Weights of a small GPT-style language model, trained from scratch on English Wikipedia.
Size: width 384, MLP 1024 SwiGLU, vocabulary 8192, 31.5M parameters.
Architecture: RMSNorm before each block, rotary positions, untied embeddings.
Training: a variant of SOAP for these matrices, 332M tokens, 2530 steps.
Each number is 200 + 40 x the weight over its row's rms, rounded and kept within 0 to 999. Layers, rows and columns count from 0. The size before them is the row's rms in percent of the matrix's.

# up: layer 4 MLP up, 1024x384, rms 0.103, rows 110-155, columns 96-143
# down: layer 4 MLP down (transposed), 1024x384, rms 0.0994, rows 110-155, columns 96-143
# gate: layer 4 MLP gate, 1024x384, rms 0.104, rows 111-156, columns 96-143
up110,088,231,184,231,215,165,157,187,223,165,132,247,218,192,189,150,222,161,190,237,129,173,166,158,235,235,188,166,253,243,240,202,146,266,263,199,113,143,196,164,252,149,170,163,163,212,223,193,214
down110,093,246,284,294,270,169,236,135,333,198,182,171,193,250,216,146,199,155,240,177,172,179,221,209,253,145,187,180,130,237,260,174,207,226,257,234,168,220,248,161,212,199,231,123,183,250,233,193,192
gate111,099,222,180,194,131,136,137,239,145,93,176,100,182,232,179,197,164,222,203,159,198,165,177,218,172,240,164,189,178,151,260,154,144,169,222,166,245,205,122,137,214,220,171,213,167,247,139,218,226
up111,103,123,211,227,208,218,246,273,185,221,253,210,174,108,150,206,193,128,209,263,248,231,267,139,228,176,151,192,187,205,211,186,184,236,107,204,173,253,244,190,158,215,191,193,280,230,209,173,226
down111,104,281,228,194,99,149,228,194,174,213,171,196,233,146,220,172,250,254,233,180,206,245,155,213,141,191,161,260,164,204,300,263,132,167,177,260,277,155,173,213,204,178,247,167,164,298,226,245,234
gate112,094,219,157,157,154,173,168,207,163,264,161,184,150,231,243,212,154,216,216,167,138,123,168,184,135,185,223,183,234,231,189,167,204,237,213,125,181,131,274,152,185,157,256,262,221,215,239,233,164
up112,098,205,266,235,250,197,232,127,165,174,231,171,209,175,181,166,215,208,221,245,172,214,216,159,258,196,193,253,193,178,193,227,194,195,162,291,153,278,201,198,168,133,180,197,155,195,103,189,249
down112,099,159,166,305,151,210,173,205,221,220,223,188,271,216,292,135,206,134,117,205,218,176,222,212,185,172,211,192,134,231,188,174,201,241,232,216,148,219,228,200,166,171,195,217,219,181,199,142,200
gate113,104,200,170,182,195,291,168,218,222,216,173,202,150,242,142,278,264,226,227,181,189,203,199,257,214,215,225,232,164,257,245,174,233,203,283,280,207,108,123,207,239,218,226,241,170,214,202,229,223
up113,100,195,224,233,139,157,175,209,185,221,193,202,230,255,205,157,230,222,128,189,201,232,228,195,191,286,134,215,172,295,181,200,197,192,170,209,235,242,247,172,233,104,225,208,227,199,178,234,199
down113,105,253,199,194,203,170,250,173,198,177,184,148,253,196,189,162,226,166,241,188,223,222,214,213,224,297,152,227,232,251,185,254,232,212,140,205,225,262,263,206,135,167,189,116,172,286,238,201,217
gate114,092,229,157,180,186,173,149,231,178,200,223,191,211,233,203,222,252,129,216,153,216,147,249,231,282,166,238,217,147,189,185,173,215,177,279,228,189,128,221,260,265,211,232,199,265,191,213,226,248
up114,094,180,180,214,175,206,304,232,227,193,200,107,179,214,248,230,221,217,209,221,179,272,234,203,187,221,123,211,233,185,235,194,149,249,282,127,213,205,169,207,191,226,205,196,235,262,230,237,269
down114,097,251,230,173,206,219,234,217,253,197,147,120,205,210,214,262,210,246,171,180,126,150,142,226,215,272,220,222,235,233,200,192,158,262,294,242,170,167,187,148,177,186,215,224,164,232,184,278,235
gate115,108,131,176,194,159,256,186,187,223,232,157,165,191,198,217,266,237,139,213,226,207,218,162,171,210,293,162,192,158,183,187,196,168,227,193,197,236,294,294,240,239,160,281,154,230,231,198,240,229
up115,108,208,221,163,230,274,280,245,218,245,180,211,181,171,311,243,102,171,168,217,191,190,251,277,198,174,185,187,226,229,114,176,158,256,172,235,229,232,218,104,212,165,231,253,287,230,138,167,252
down115,107,159,243,220,197,209,260,207,139,192,150,243,235,238,212,199,207,152,161,254,168,106,202,168,227,226,206,157,253,247,211,209,186,180,182,232,225,220,154,200,202,195,215,247,167,220,209,271,211
gate116,080,204,201,120,219,165,207,194,204,266,148,201,150,155,271,230,196,271,212,264,229,136,159,157,187,214,203,246,221,261,161,200,232,178,150,248,262,212,131,214,219,195,181,270,158,320,232,225,192
up116,083,196,214,145,194,187,199,217,212,281,158,222,167,151,245,247,212,263,206,262,168,106,187,175,162,226,200,230,200,233,181,188,247,162,166,237,230,226,111,203,228,198,161,281,124,305,217,225,168
down116,071,209,209,266,182,210,171,175,167,215,218,178,176,290,151,210,212,161,162,190,224,271,215,284,236,207,197,185,164,216,222,175,189,187,217,195,159,200,224,218,162,248,208,142,191,133,214,181,250
gate117,090,240,180,88,217,216,253,122,207,189,178,205,212,293,284,193,151,208,187,198,146,238,172,174,176,160,165,232,197,237,161,216,273,172,267,191,239,199,201,170,228,202,138,202,252,270,171,185,200
up117,090,199,239,174,211,221,162,147,250,217,153,207,161,226,255,226,158,201,136,200,215,188,205,293,161,177,179,202,243,142,213,133,273,239,215,282,107,126,144,223,236,114,178,188,133,192,223,193,198
down117,097,228,211,100,251,131,129,167,197,234,239,219,172,262,177,169,237,231,218,193,226,221,194,203,224,217,255,145,206,147,249,163,230,216,189,171,143,174,185,195,248,178,123,209,212,197,187,170,161
gate118,088,225,139,204,252,195,261,122,195,227,246,272,140,222,253,175,74,192,134,213,192,192,134,245,211,168,196,240,219,219,253,162,213,166,200,172,163,215,223,209,190,184,221,204,220,152,140,225,220
up118,094,228,212,258,215,223,263,220,190,260,180,254,225,219,160,156,227,205,194,192,231,188,231,138,191,213,172,216,180,299,183,99,174,264,171,171,181,207,146,179,220,211,136,109,190,213,201,248,98
down118,099,218,288,199,161,210,208,268,283,219,165,188,190,218,114,202,195,180,158,180,140,219,169,120,151,172,113,157,191,192,204,139,212,160,208,235,156,226,169,176,199,211,159,106,162,163,255,229,204
gate119,103,187,179,173,231,216,192,242,228,208,197,96,183,219,207,159,226,160,228,146,205,242,234,179,240,156,157,201,186,174,209,193,138,188,230,256,184,146,183,182,197,289,168,169,197,222,124,221,222
up119,105,205,181,109,225,209,174,270,168,156,257,144,232,155,166,137,195,216,202,137,218,195,238,159,198,130,152,256,228,171,240,173,221,224,191,218,197,177,181,120,211,240,276,201,179,180,145,214,233
down119,106,242,130,181,253,208,225,195,224,188,205,143,214,191,190,189,198,231,207,235,187,234,235,160,222,138,192,208,138,242,176,170,201,180,155,241,116,176,175,201,254,222,280,157,108,226,188,203,228
gate120,093,184,205,249,161,171,165,193,160,204,243,261,256,187,210,182,246,185,234,178,257,107,265,167,206,136,216,188,202,223,257,215,251,187,271,219,280,216,193,209,229,193,270,134,259,245,189,209,201
up120,092,169,156,215,252,297,171,260,173,128,228,144,143,140,170,185,172,156,241,222,216,181,192,161,235,267,141,207,197,190,215,126,173,179,140,191,160,186,210,254,226,105,152,206,166,193,182,234,243
down120,098,240,225,187,241,232,218,171,236,121,150,171,167,233,228,200,243,260,153,189,222,180,162,149,202,289,216,231,260,166,160,246,176,156,178,152,192,160,189,273,124,236,179,229,163,283,238,159,236
gate121,100,197,201,194,237,205,244,177,197,210,163,227,263,175,182,240,242,198,153,115,272,136,178,196,195,169,168,215,263,201,212,202,222,188,261,179,139,254,191,135,150,203,171,251,228,230,175,147,237
up121,098,174,179,220,166,195,160,203,217,138,239,191,194,199,159,140,224,132,203,203,181,254,303,201,151,265,147,167,209,140,124,235,203,163,185,224,140,238,206,135,143,195,195,175,192,219,235,294,225
down121,097,147,138,180,282,147,224,276,157,218,246,184,182,211,164,245,218,247,210,233,222,228,298,240,174,162,187,271,209,217,155,197,208,140,189,200,235,221,216,205,191,151,212,259,219,248,255,207,242
gate122,103,296,217,209,165,169,209,303,209,205,196,247,154,237,171,230,235,141,264,230,190,129,259,233,182,159,150,131,141,234,200,210,185,209,233,162,209,176,253,206,179,229,199,163,198,186,242,216,257
up122,102,256,188,205,186,161,244,119,225,187,145,160,143,186,138,133,193,185,225,213,209,212,203,206,240,177,309,269,225,201,200,226,161,218,178,95,188,173,182,169,229,220,219,171,170,173,109,178,222
down122,102,243,259,242,154,259,220,202,230,180,195,117,229,157,163,133,168,185,229,153,188,153,146,140,195,195,240,190,252,219,174,224,216,131,185,204,224,201,170,196,172,188,245,304,195,188,127,162,257
gate123,106,210,176,102,104,206,133,204,194,209,183,217,212,180,202,211,196,229,231,221,250,212,139,220,261,217,175,221,212,180,186,163,169,186,280,231,190,104,214,189,247,132,249,183,187,184,165,209,254
up123,105,209,216,210,174,176,273,193,280,212,210,218,205,187,214,254,213,250,234,243,233,211,207,260,187,154,189,207,181,190,176,260,227,187,192,206,192,149,199,187,213,284,215,238,165,216,217,172,262
down123,104,159,277,253,191,143,146,162,111,264,193,224,218,176,241,220,166,253,220,248,185,171,145,247,185,214,135,257,266,174,165,149,153,226,177,128,257,207,233,162,149,177,191,232,195,124,238,124,193
gate124,097,214,212,169,216,202,182,260,245,230,165,140,252,210,192,191,224,223,168,170,221,244,222,244,162,172,234,179,189,206,147,228,235,186,160,180,220,256,225,176,288,110,221,189,199,184,235,270,163
up124,097,220,160,177,136,259,198,191,206,212,211,174,231,218,192,154,166,180,200,140,191,168,186,293,166,197,189,195,194,237,207,230,280,159,111,170,157,210,242,184,315,135,171,174,95,196,231,194,188
down124,101,235,215,184,223,122,199,169,172,155,221,218,210,222,240,202,177,181,191,207,207,251,311,199,181,172,249,212,227,166,210,189,193,158,244,163,216,182,201,181,275,234,182,236,226,228,147,148,222
gate125,093,192,214,219,230,204,240,222,192,236,182,169,294,182,215,191,164,183,184,156,207,310,167,212,209,161,161,149,183,229,216,159,243,206,252,201,203,139,159,179,178,198,315,154,219,187,194,236,318
up125,093,139,279,176,211,203,141,234,178,158,196,149,239,232,193,242,225,208,176,145,158,264,179,221,154,148,222,209,237,225,186,175,177,207,197,171,223,162,168,144,227,158,197,140,157,216,213,249,211
down125,102,179,155,184,129,210,179,171,134,148,68,175,186,228,225,163,170,181,226,230,216,198,153,173,160,232,267,249,253,110,211,283,257,146,159,275,155,196,111,272,118,203,179,175,204,231,227,141,169
gate126,096,127,138,172,201,233,216,229,174,169,237,260,106,190,173,272,247,161,199,206,199,243,219,209,233,216,156,194,193,275,249,201,169,148,303,170,173,170,209,131,260,127,231,189,205,227,209,189,200
up126,098,203,176,264,235,220,193,135,141,158,172,185,236,163,224,165,190,233,184,250,211,136,215,145,168,196,258,253,219,115,163,210,164,275,193,186,217,225,159,259,164,247,259,274,207,195,227,199,162
down126,097,198,138,240,195,224,152,108,207,235,171,187,187,208,242,154,159,253,226,180,235,199,244,249,151,212,173,263,192,219,158,218,225,247,174,195,201,247,150,186,222,246,221,209,103,233,175,127,206
gate127,098,278,202,203,191,197,182,213,229,196,218,212,173,88,130,197,209,152,211,218,246,139,157,310,143,187,276,161,217,277,175,194,243,169,230,190,236,174,239,204,186,234,164,206,138,156,187,202,213
up127,095,162,273,200,220,187,138,205,239,236,120,200,207,173,261,186,190,241,212,229,143,231,221,212,237,178,189,229,156,163,107,178,229,214,222,208,119,192,231,154,177,131,218,247,241,224,232,206,163
down127,099,106,176,255,185,131,149,186,173,192,267,156,225,207,144,167,256,242,174,202,172,117,139,264,239,190,277,192,170,216,229,176,187,201,226,185,105,174,298,205,180,193,209,224,254,145,206,217,225
gate128,097,198,247,221,290,218,237,160,191,265,171,224,161,136,185,196,167,156,277,152,264,330,178,258,257,198,177,216,173,239,216,154,263,208,219,152,156,186,206,193,157,159,243,203,237,185,169,150,256
up128,097,192,211,195,184,214,279,195,236,165,240,153,246,194,112,200,177,209,155,161,129,173,325,184,172,190,250,183,233,144,243,248,178,266,215,199,294,232,187,203,215,199,217,197,226,181,193,256,99
down128,101,207,180,204,145,177,158,280,251,203,195,187,245,254,148,242,212,206,176,157,151,163,296,235,249,192,158,216,221,202,278,254,219,189,219,211,192,123,133,211,117,237,165,130,243,245,281,217,140
gate129,100,198,192,217,221,103,144,182,237,186,215,128,154,135,198,220,205,185,197,202,198,161,266,213,228,208,187,198,211,131,198,189,229,210,169,198,129,209,262,222,226,240,340,219,266,203,189,248,169
up129,103,202,196,301,222,223,200,259,269,173,203,217,173,186,119,170,141,170,186,208,190,242,215,238,228,174,147,237,239,122,284,155,141,188,187,254,194,242,159,205,179,159,170,274,185,249,207,191,155
down129,106,236,200,225,176,191,136,163,214,190,166,211,162,200,170,111,189,216,206,201,210,171,262,224,192,155,162,196,212,174,208,171,175,178,179,221,189,222,170,172,167,195,159,210,129,241,187,210,178
gate130,100,154,217,221,168,226,266,126,190,205,158,183,234,239,204,224,107,204,214,89,183,210,223,159,203,168,172,230,209,157,229,188,147,97,203,234,181,215,155,190,250,282,195,177,249,178,177,161,162
up130,108,166,181,168,193,145,175,240,214,220,191,187,200,247,200,212,249,175,247,197,166,166,220,145,177,136,158,179,223,208,170,237,137,190,156,183,194,230,229,188,180,175,206,219,218,253,241,217,182
down130,104,235,208,240,221,228,167,70,208,192,202,159,223,223,157,255,162,134,163,177,186,162,230,192,208,193,291,193,165,200,115,215,172,185,175,205,154,165,205,150,186,215,207,204,169,272,221,228,228
gate131,110,204,177,126,237,196,236,122,169,138,136,163,221,161,204,238,173,151,159,170,184,201,214,196,157,195,247,176,237,234,188,195,216,119,211,187,220,272,193,205,185,137,213,188,152,250,211,214,197
up131,103,158,240,244,178,188,242,271,150,183,292,244,247,165,219,247,203,217,291,223,261,201,173,232,240,217,224,188,183,214,147,116,181,170,288,215,204,251,241,213,269,168,133,233,175,242,294,266,152
down131,101,177,165,225,223,238,220,266,197,197,306,150,175,208,216,273,189,163,279,213,238,125,171,222,188,222,195,282,201,247,257,199,188,203,149,146,121,235,156,143,177,145,266,271,200,192,277,137,174
gate132,092,180,261,130,237,113,187,252,145,203,159,270,174,228,191,164,193,205,121,147,186,140,139,236,184,139,213,172,251,249,230,210,226,226,223,198,213,209,128,155,176,158,210,245,231,258,274,161,242
up132,094,202,185,220,192,226,234,192,244,233,186,208,156,176,264,217,183,251,277,246,135,210,151,246,263,235,124,227,169,180,223,160,182,232,192,211,254,154,159,188,327,195,235,258,237,155,197,233,131
down132,096,214,182,197,261,163,167,209,243,219,181,280,217,181,253,262,130,230,242,223,187,280,156,122,192,203,199,124,214,212,216,219,227,186,214,237,97,173,150,202,286,198,227,207,212,82,195,215,216
gate133,104,159,205,192,210,243,234,234,274,210,257,267,206,182,217,268,202,90,218,299,169,194,188,208,277,135,155,161,214,287,164,258,206,191,237,186,222,275,194,257,217,273,80,231,208,187,237,192,176
up133,102,255,147,280,167,157,202,174,158,182,139,135,163,211,247,136,228,230,167,142,206,267,231,245,137,173,223,224,155,172,216,223,153,229,207,158,201,177,182,145,184,204,278,197,251,215,193,237,215
down133,111,237,169,208,223,179,219,161,191,133,192,174,150,127,230,179,232,289,200,173,203,260,221,273,157,164,192,181,112,160,240,225,162,187,144,176,185,182,128,164,237,208,249,217,198,160,207,209,224
gate134,098,206,298,184,200,198,185,243,225,245,269,212,170,264,228,222,163,290,228,156,184,217,131,134,223,186,260,195,296,232,238,208,124,210,177,219,108,287,188,247,200,226,227,265,211,217,133,286,190
up134,102,241,226,282,185,192,117,182,138,171,110,223,230,202,177,182,237,202,218,240,178,206,297,237,245,277,203,204,159,135,230,174,267,221,200,185,245,155,203,224,150,145,129,237,221,211,228,162,246
down134,104,166,192,198,226,189,186,179,132,142,195,219,227,238,214,231,244,181,120,162,225,233,278,225,195,142,208,166,145,201,156,149,260,146,207,172,161,208,236,137,223,180,178,224,180,171,215,217,246
gate135,106,270,150,144,180,212,206,267,221,221,243,226,225,213,138,210,235,154,183,179,150,189,149,146,178,155,231,221,187,197,255,132,197,241,163,162,228,269,187,179,122,203,250,233,197,240,217,241,210
up135,105,137,259,156,117,171,217,116,139,222,247,297,169,239,207,150,121,155,210,165,206,222,202,212,172,223,210,212,205,174,159,273,253,177,178,233,230,222,172,237,227,226,148,210,212,178,176,165,148
down135,103,230,186,157,209,197,174,183,157,170,238,238,201,287,224,152,241,193,217,234,260,150,113,253,93,242,165,226,159,136,217,181,189,160,205,242,226,267,171,174,190,230,202,173,213,223,240,217,182
gate136,112,226,153,194,184,150,291,209,199,272,178,176,197,195,224,189,177,157,180,192,179,250,191,230,227,228,220,233,157,199,199,167,142,191,212,204,177,202,271,205,277,179,206,193,184,196,227,238,202
up136,103,259,186,246,203,173,223,211,182,233,212,255,200,260,235,175,203,257,185,166,154,214,154,256,141,160,153,209,215,159,197,183,206,202,313,198,165,135,269,297,204,192,137,208,186,244,227,195,154
down136,104,143,228,197,126,212,206,228,129,221,178,245,209,208,235,203,192,262,247,194,217,242,165,133,244,208,189,152,265,216,199,196,199,207,222,144,224,163,153,257,232,247,148,207,188,181,272,209,196
gate137,094,201,188,180,173,198,132,132,177,214,176,143,240,165,193,173,221,282,223,250,199,236,173,213,225,188,234,179,184,238,177,178,178,201,251,141,219,143,153,269,206,169,221,225,307,202,167,299,131
up137,093,148,240,168,201,187,205,119,167,161,184,211,205,176,152,194,163,205,227,264,174,155,183,124,261,148,165,174,143,251,266,279,249,268,219,220,210,221,261,179,208,159,218,229,206,241,160,149,191
down137,094,247,156,275,222,188,260,148,114,236,127,255,87,179,255,155,142,197,132,233,221,238,224,218,164,151,225,167,198,180,280,225,215,201,277,204,140,203,180,258,204,248,184,202,116,260,285,162,179
gate138,090,146,249,269,196,233,189,198,222,228,155,243,208,262,142,223,256,192,216,216,224,239,205,193,217,194,148,210,206,207,249,110,188,219,216,201,226,293,178,147,244,242,149,172,297,217,236,280,251
up138,091,212,208,241,200,210,251,228,148,227,230,199,177,228,233,189,192,201,207,205,179,209,211,201,216,170,150,193,189,273,199,130,169,214,201,260,189,214,108,213,203,240,208,246,215,217,211,216,188
down138,096,256,202,228,193,175,254,220,208,242,185,209,243,172,214,196,246,154,153,113,216,208,175,218,213,230,205,268,223,282,161,233,130,225,154,231,239,264,180,177,126,181,299,219,162,233,145,170,288
gate139,098,161,188,210,132,247,212,190,149,225,191,152,247,196,180,185,153,151,276,196,184,230,239,306,176,187,174,258,223,166,153,233,151,216,208,207,117,215,259,241,126,232,128,200,240,123,197,151,248
up139,097,162,213,230,190,153,228,171,177,204,258,185,287,228,304,199,162,236,253,196,242,264,242,200,171,212,146,188,177,237,222,191,175,224,127,241,181,198,166,191,173,203,293,179,238,216,206,197,141
down139,097,219,256,212,197,205,239,183,248,204,203,255,173,209,195,110,237,215,180,233,154,278,160,198,126,187,211,224,214,245,209,274,186,208,238,164,185,207,173,181,141,167,192,182,205,208,191,224,288
gate140,098,217,213,265,171,174,149,203,172,240,221,204,184,127,143,237,269,196,146,165,186,240,229,215,190,228,144,251,223,172,223,173,227,235,247,284,212,264,157,200,200,266,158,174,174,245,181,160,155
up140,093,177,256,230,230,185,222,332,264,213,241,147,205,144,198,235,186,196,239,221,155,220,167,211,163,184,295,192,162,182,148,166,183,240,237,107,208,123,193,186,203,184,214,178,275,139,176,162,172
down140,097,145,200,235,290,270,145,197,173,208,155,188,218,237,145,226,187,221,143,170,164,154,165,136,189,174,251,190,258,275,221,157,177,156,182,253,195,273,186,146,198,222,316,208,198,197,214,176,185
gate141,092,215,244,196,219,149,258,215,198,271,244,170,141,240,140,216,183,329,231,223,186,153,206,193,218,116,175,250,154,196,127,196,167,143,208,177,265,218,161,223,278,245,202,218,195,196,219,215,199
up141,093,180,241,243,174,218,160,233,203,187,180,180,184,269,229,208,195,223,268,131,250,248,187,219,180,221,235,172,194,251,242,246,210,203,182,189,174,211,188,211,192,261,180,128,205,234,167,149,234
down141,098,271,147,203,227,181,220,170,225,198,174,216,160,187,194,241,294,201,145,255,152,222,225,238,171,164,136,187,256,187,283,225,188,198,207,141,98,212,182,134,264,156,235,147,145,194,155,184,209
gate142,093,188,227,222,191,133,197,210,216,271,124,212,158,190,249,233,178,154,209,192,166,227,221,262,214,266,186,132,201,220,185,200,192,229,252,190,188,193,278,193,180,190,217,228,176,116,170,187,148
up142,091,176,178,214,233,149,172,206,241,208,183,249,169,227,270,241,269,177,190,218,132,194,251,195,243,197,128,204,157,202,167,184,213,205,116,178,161,233,244,160,219,184,264,246,243,183,234,225,227
down142,098,230,237,221,171,144,130,192,207,251,193,232,167,204,190,259,240,261,160,226,151,115,191,204,252,224,123,260,138,201,253,184,224,233,199,238,207,242,138,188,194,198,214,270,162,155,234,134,252
gate143,102,161,224,256,146,159,244,189,224,157,190,165,205,218,202,236,151,118,246,171,216,140,164,255,233,240,201,143,209,136,279,116,275,202,163,152,180,238,240,230,246,211,234,133,180,226,171,217,177
up143,100,233,183,210,224,239,182,164,210,152,210,172,210,197,199,214,273,296,198,174,233,275,174,292,220,218,200,211,235,195,252,138,211,294,156,228,129,188,110,247,194,103,229,237,206,172,147,160,218
down143,099,228,256,195,189,180,142,179,283,242,197,303,220,218,229,248,234,175,206,172,167,228,240,178,181,182,286,178,198,268,180,244,158,210,223,239,277,200,206,211,234,206,218,206,218,202,205,190,253
gate144,100,152,223,227,232,271,162,232,153,183,185,239,211,160,212,246,187,233,194,236,217,218,254,84,204,173,180,187,147,170,150,158,238,111,183,175,132,155,176,227,233,117,249,232,213,249,163,210,119
up144,100,162,274,225,214,223,202,214,209,176,236,173,289,192,273,226,145,180,155,209,206,199,222,120,155,191,160,208,259,203,123,148,220,118,137,168,236,233,215,238,147,141,160,256,179,251,182,308,145
down144,097,213,268,155,172,231,203,191,124,232,177,217,275,210,240,235,138,222,150,202,228,213,144,236,168,205,223,179,159,117,177,245,183,198,219,54,144,222,272,253,161,191,221,198,205,181,197,221,271
gate145,104,233,185,168,245,197,180,202,268,195,147,225,157,168,188,174,145,210,181,220,247,256,261,177,194,246,107,170,211,192,206,216,228,150,170,220,181,266,230,267,192,125,165,178,198,170,161,219,211
up145,095,252,224,227,207,254,259,240,263,298,140,201,163,141,195,210,189,191,177,204,183,173,168,186,247,236,252,199,238,180,194,186,204,221,214,230,101,229,184,213,202,309,222,170,164,208,257,199,172
down145,099,235,198,204,180,236,139,170,251,224,197,193,162,184,235,180,227,230,149,171,209,202,197,199,222,193,223,240,173,199,252,236,188,215,197,178,166,293,167,211,144,147,245,242,251,188,252,188,208
gate146,094,192,157,167,153,197,229,203,220,193,243,303,247,211,174,289,125,195,237,245,225,160,236,192,216,205,257,188,189,192,228,195,203,194,214,250,170,187,250,150,205,183,174,217,194,245,233,193,163
up146,095,156,241,170,172,187,251,225,202,181,177,151,173,171,246,201,279,209,173,209,117,214,185,214,256,187,193,208,222,229,168,242,270,258,230,226,261,184,202,243,207,263,245,205,232,191,221,194,227
down146,097,206,198,124,161,229,187,218,231,211,162,249,203,150,265,199,255,234,224,162,149,195,251,270,207,170,242,162,179,164,190,158,197,225,220,226,242,167,268,187,166,215,182,147,95,211,177,162,236
gate147,097,137,242,199,179,189,271,239,214,234,237,170,169,173,138,193,215,205,143,152,239,183,154,173,234,167,233,246,157,178,177,202,144,212,213,199,191,188,189,190,219,217,130,270,193,223,190,195,180
up147,098,233,217,227,160,286,179,155,218,189,129,234,210,196,157,227,200,255,214,222,179,229,203,237,225,241,138,215,224,198,158,234,298,217,159,216,244,186,193,207,232,224,209,205,245,216,154,180,202
down147,102,218,174,231,196,229,170,171,178,153,284,207,220,223,154,214,178,196,194,188,143,258,158,227,222,263,199,236,271,128,192,283,151,125,221,157,199,190,189,212,140,223,279,190,210,271,214,255,202
gate148,103,183,154,229,233,234,201,284,199,258,116,190,254,182,231,207,208,183,254,202,268,213,182,178,173,196,191,257,183,198,169,156,219,241,206,194,152,238,293,224,184,208,243,190,206,185,273,117,192
up148,099,157,243,141,143,216,191,146,200,252,168,190,200,216,264,263,216,177,179,196,162,166,237,267,214,234,151,199,217,207,222,238,145,196,174,129,180,170,227,187,177,221,151,180,233,178,158,225,133
down148,099,239,187,113,187,245,129,195,205,215,160,172,175,173,207,262,203,197,128,159,109,186,206,224,143,150,152,274,146,223,225,250,120,154,126,168,187,239,208,202,168,128,195,208,254,161,207,155,171
gate149,092,233,166,177,170,204,174,184,235,202,188,207,185,232,198,240,201,232,189,168,202,212,258,229,250,209,233,217,190,173,143,120,240,203,216,202,195,185,180,208,167,153,115,273,186,192,224,200,179
up149,093,216,233,191,171,186,188,164,133,164,139,254,197,202,191,143,241,257,133,273,189,224,214,113,147,227,219,99,220,200,242,192,208,171,235,198,190,157,179,205,262,189,222,182,237,196,146,139,175
down149,098,183,232,155,255,244,226,157,147,279,252,280,240,212,136,217,290,202,161,151,173,213,172,165,128,252,141,214,170,264,196,166,219,240,223,202,165,210,137,166,249,235,180,221,227,213,182,213,183
gate150,107,176,140,245,172,189,125,258,125,225,300,154,204,193,220,187,241,173,204,146,222,212,216,262,230,180,202,204,145,203,233,270,216,236,191,273,163,149,135,216,125,192,224,237,226,214,203,183,236
up150,104,235,210,224,184,233,191,189,182,168,270,194,203,204,163,167,237,187,120,224,217,195,240,186,115,167,207,293,173,101,205,288,135,177,172,262,196,194,167,151,166,202,145,183,201,163,173,199,183
down150,100,184,208,250,178,225,196,277,207,170,211,252,153,148,203,144,213,245,202,237,189,187,188,178,191,167,186,154,277,258,153,199,135,194,165,222,207,196,228,223,235,199,120,251,207,323,206,107,180
gate151,105,188,116,243,230,241,202,216,200,238,218,149,284,183,194,239,246,246,211,207,239,205,232,202,172,173,174,221,238,196,173,207,175,222,180,250,222,257,159,231,237,214,174,209,233,213,162,148,226
up151,102,217,177,141,158,224,140,206,152,142,147,262,218,215,271,260,181,218,200,234,187,184,173,183,246,231,166,180,186,230,227,190,212,174,260,184,238,214,210,233,207,137,213,178,174,176,310,223,171
down151,100,250,180,93,208,168,169,189,239,148,159,140,243,193,197,234,163,255,198,183,129,211,185,230,225,246,228,113,247,171,237,193,192,195,187,186,170,120,172,200,185,205,151,270,183,189,197,255,199
gate152,091,205,167,220,183,172,253,177,231,87,170,191,207,244,192,198,206,106,210,177,161,210,170,217,238,253,182,144,196,153,194,243,174,174,201,179,177,196,208,177,198,264,226,156,196,232,203,129,236
up152,096,196,245,187,224,197,210,192,199,226,179,233,108,222,192,212,284,206,202,189,171,155,223,187,200,212,295,279,187,256,159,196,222,206,219,220,136,187,242,161,215,171,187,268,259,160,199,212,222
down152,098,156,217,195,229,175,202,174,213,218,147,253,119,156,207,197,216,252,208,234,190,140,252,204,195,203,254,208,230,243,115,198,124,121,191,206,210,222,215,225,217,199,219,145,286,142,239,206,207
gate153,094,179,259,264,207,249,126,246,195,235,133,163,171,200,217,180,177,221,206,163,228,245,108,237,176,205,235,180,237,185,179,138,245,205,218,152,197,222,202,214,269,159,157,212,171,203,198,213,200
up153,095,187,186,219,228,226,270,250,189,170,168,237,224,158,219,132,138,147,315,166,118,185,172,147,227,263,139,284,223,159,138,172,240,248,196,166,252,243,213,203,195,215,253,190,200,234,199,220,190
down153,100,246,152,227,244,162,220,178,172,166,236,223,220,138,204,148,167,198,207,161,154,260,215,179,265,228,135,190,229,263,198,225,225,202,159,174,243,249,202,170,140,176,278,193,188,179,226,215,184
gate154,114,170,232,205,204,140,208,175,296,209,239,193,228,133,134,178,269,156,262,166,188,208,248,164,203,185,207,258,181,178,264,129,234,102,278,232,206,247,173,295,207,234,208,193,204,224,141,171,182
up154,111,150,246,233,208,188,258,188,126,172,168,178,288,181,225,223,182,188,150,219,233,235,227,183,187,225,224,218,209,156,224,233,227,279,230,241,184,198,207,194,291,218,192,247,241,154,171,213,174
down154,109,165,156,260,276,221,166,169,240,127,218,147,192,227,153,217,115,178,168,81,205,181,201,214,227,212,207,178,144,203,174,228,209,222,180,219,119,153,245,150,162,210,170,129,148,186,294,206,189
gate155,089,188,160,230,171,223,205,215,278,146,133,190,195,241,195,146,201,204,153,187,195,211,167,221,217,157,223,204,153,237,238,188,115,156,251,249,140,223,134,202,214,229,220,97,176,239,206,215,180
up155,095,159,195,261,171,191,259,184,206,167,196,233,177,188,195,161,144,235,191,222,208,139,204,274,196,115,172,190,162,150,162,193,233,209,242,186,174,186,124,247,199,190,160,142,260,215,230,244,146
down155,096,224,180,197,198,203,268,180,215,210,185,232,216,213,207,243,153,136,210,191,336,166,173,217,203,190,210,258,244,213,246,141,152,227,133,183,182,136,224,237,163,242,151,242,244,262,221,216,230
gate156,099,190,231,156,170,237,216,197,247,213,120,164,220,150,237,139,184,168,237,180,159,182,231,169,246,261,158,240,189,198,192,169,154,165,173,185,151,210,184,243,198,240,250,252,239,133,201,258,206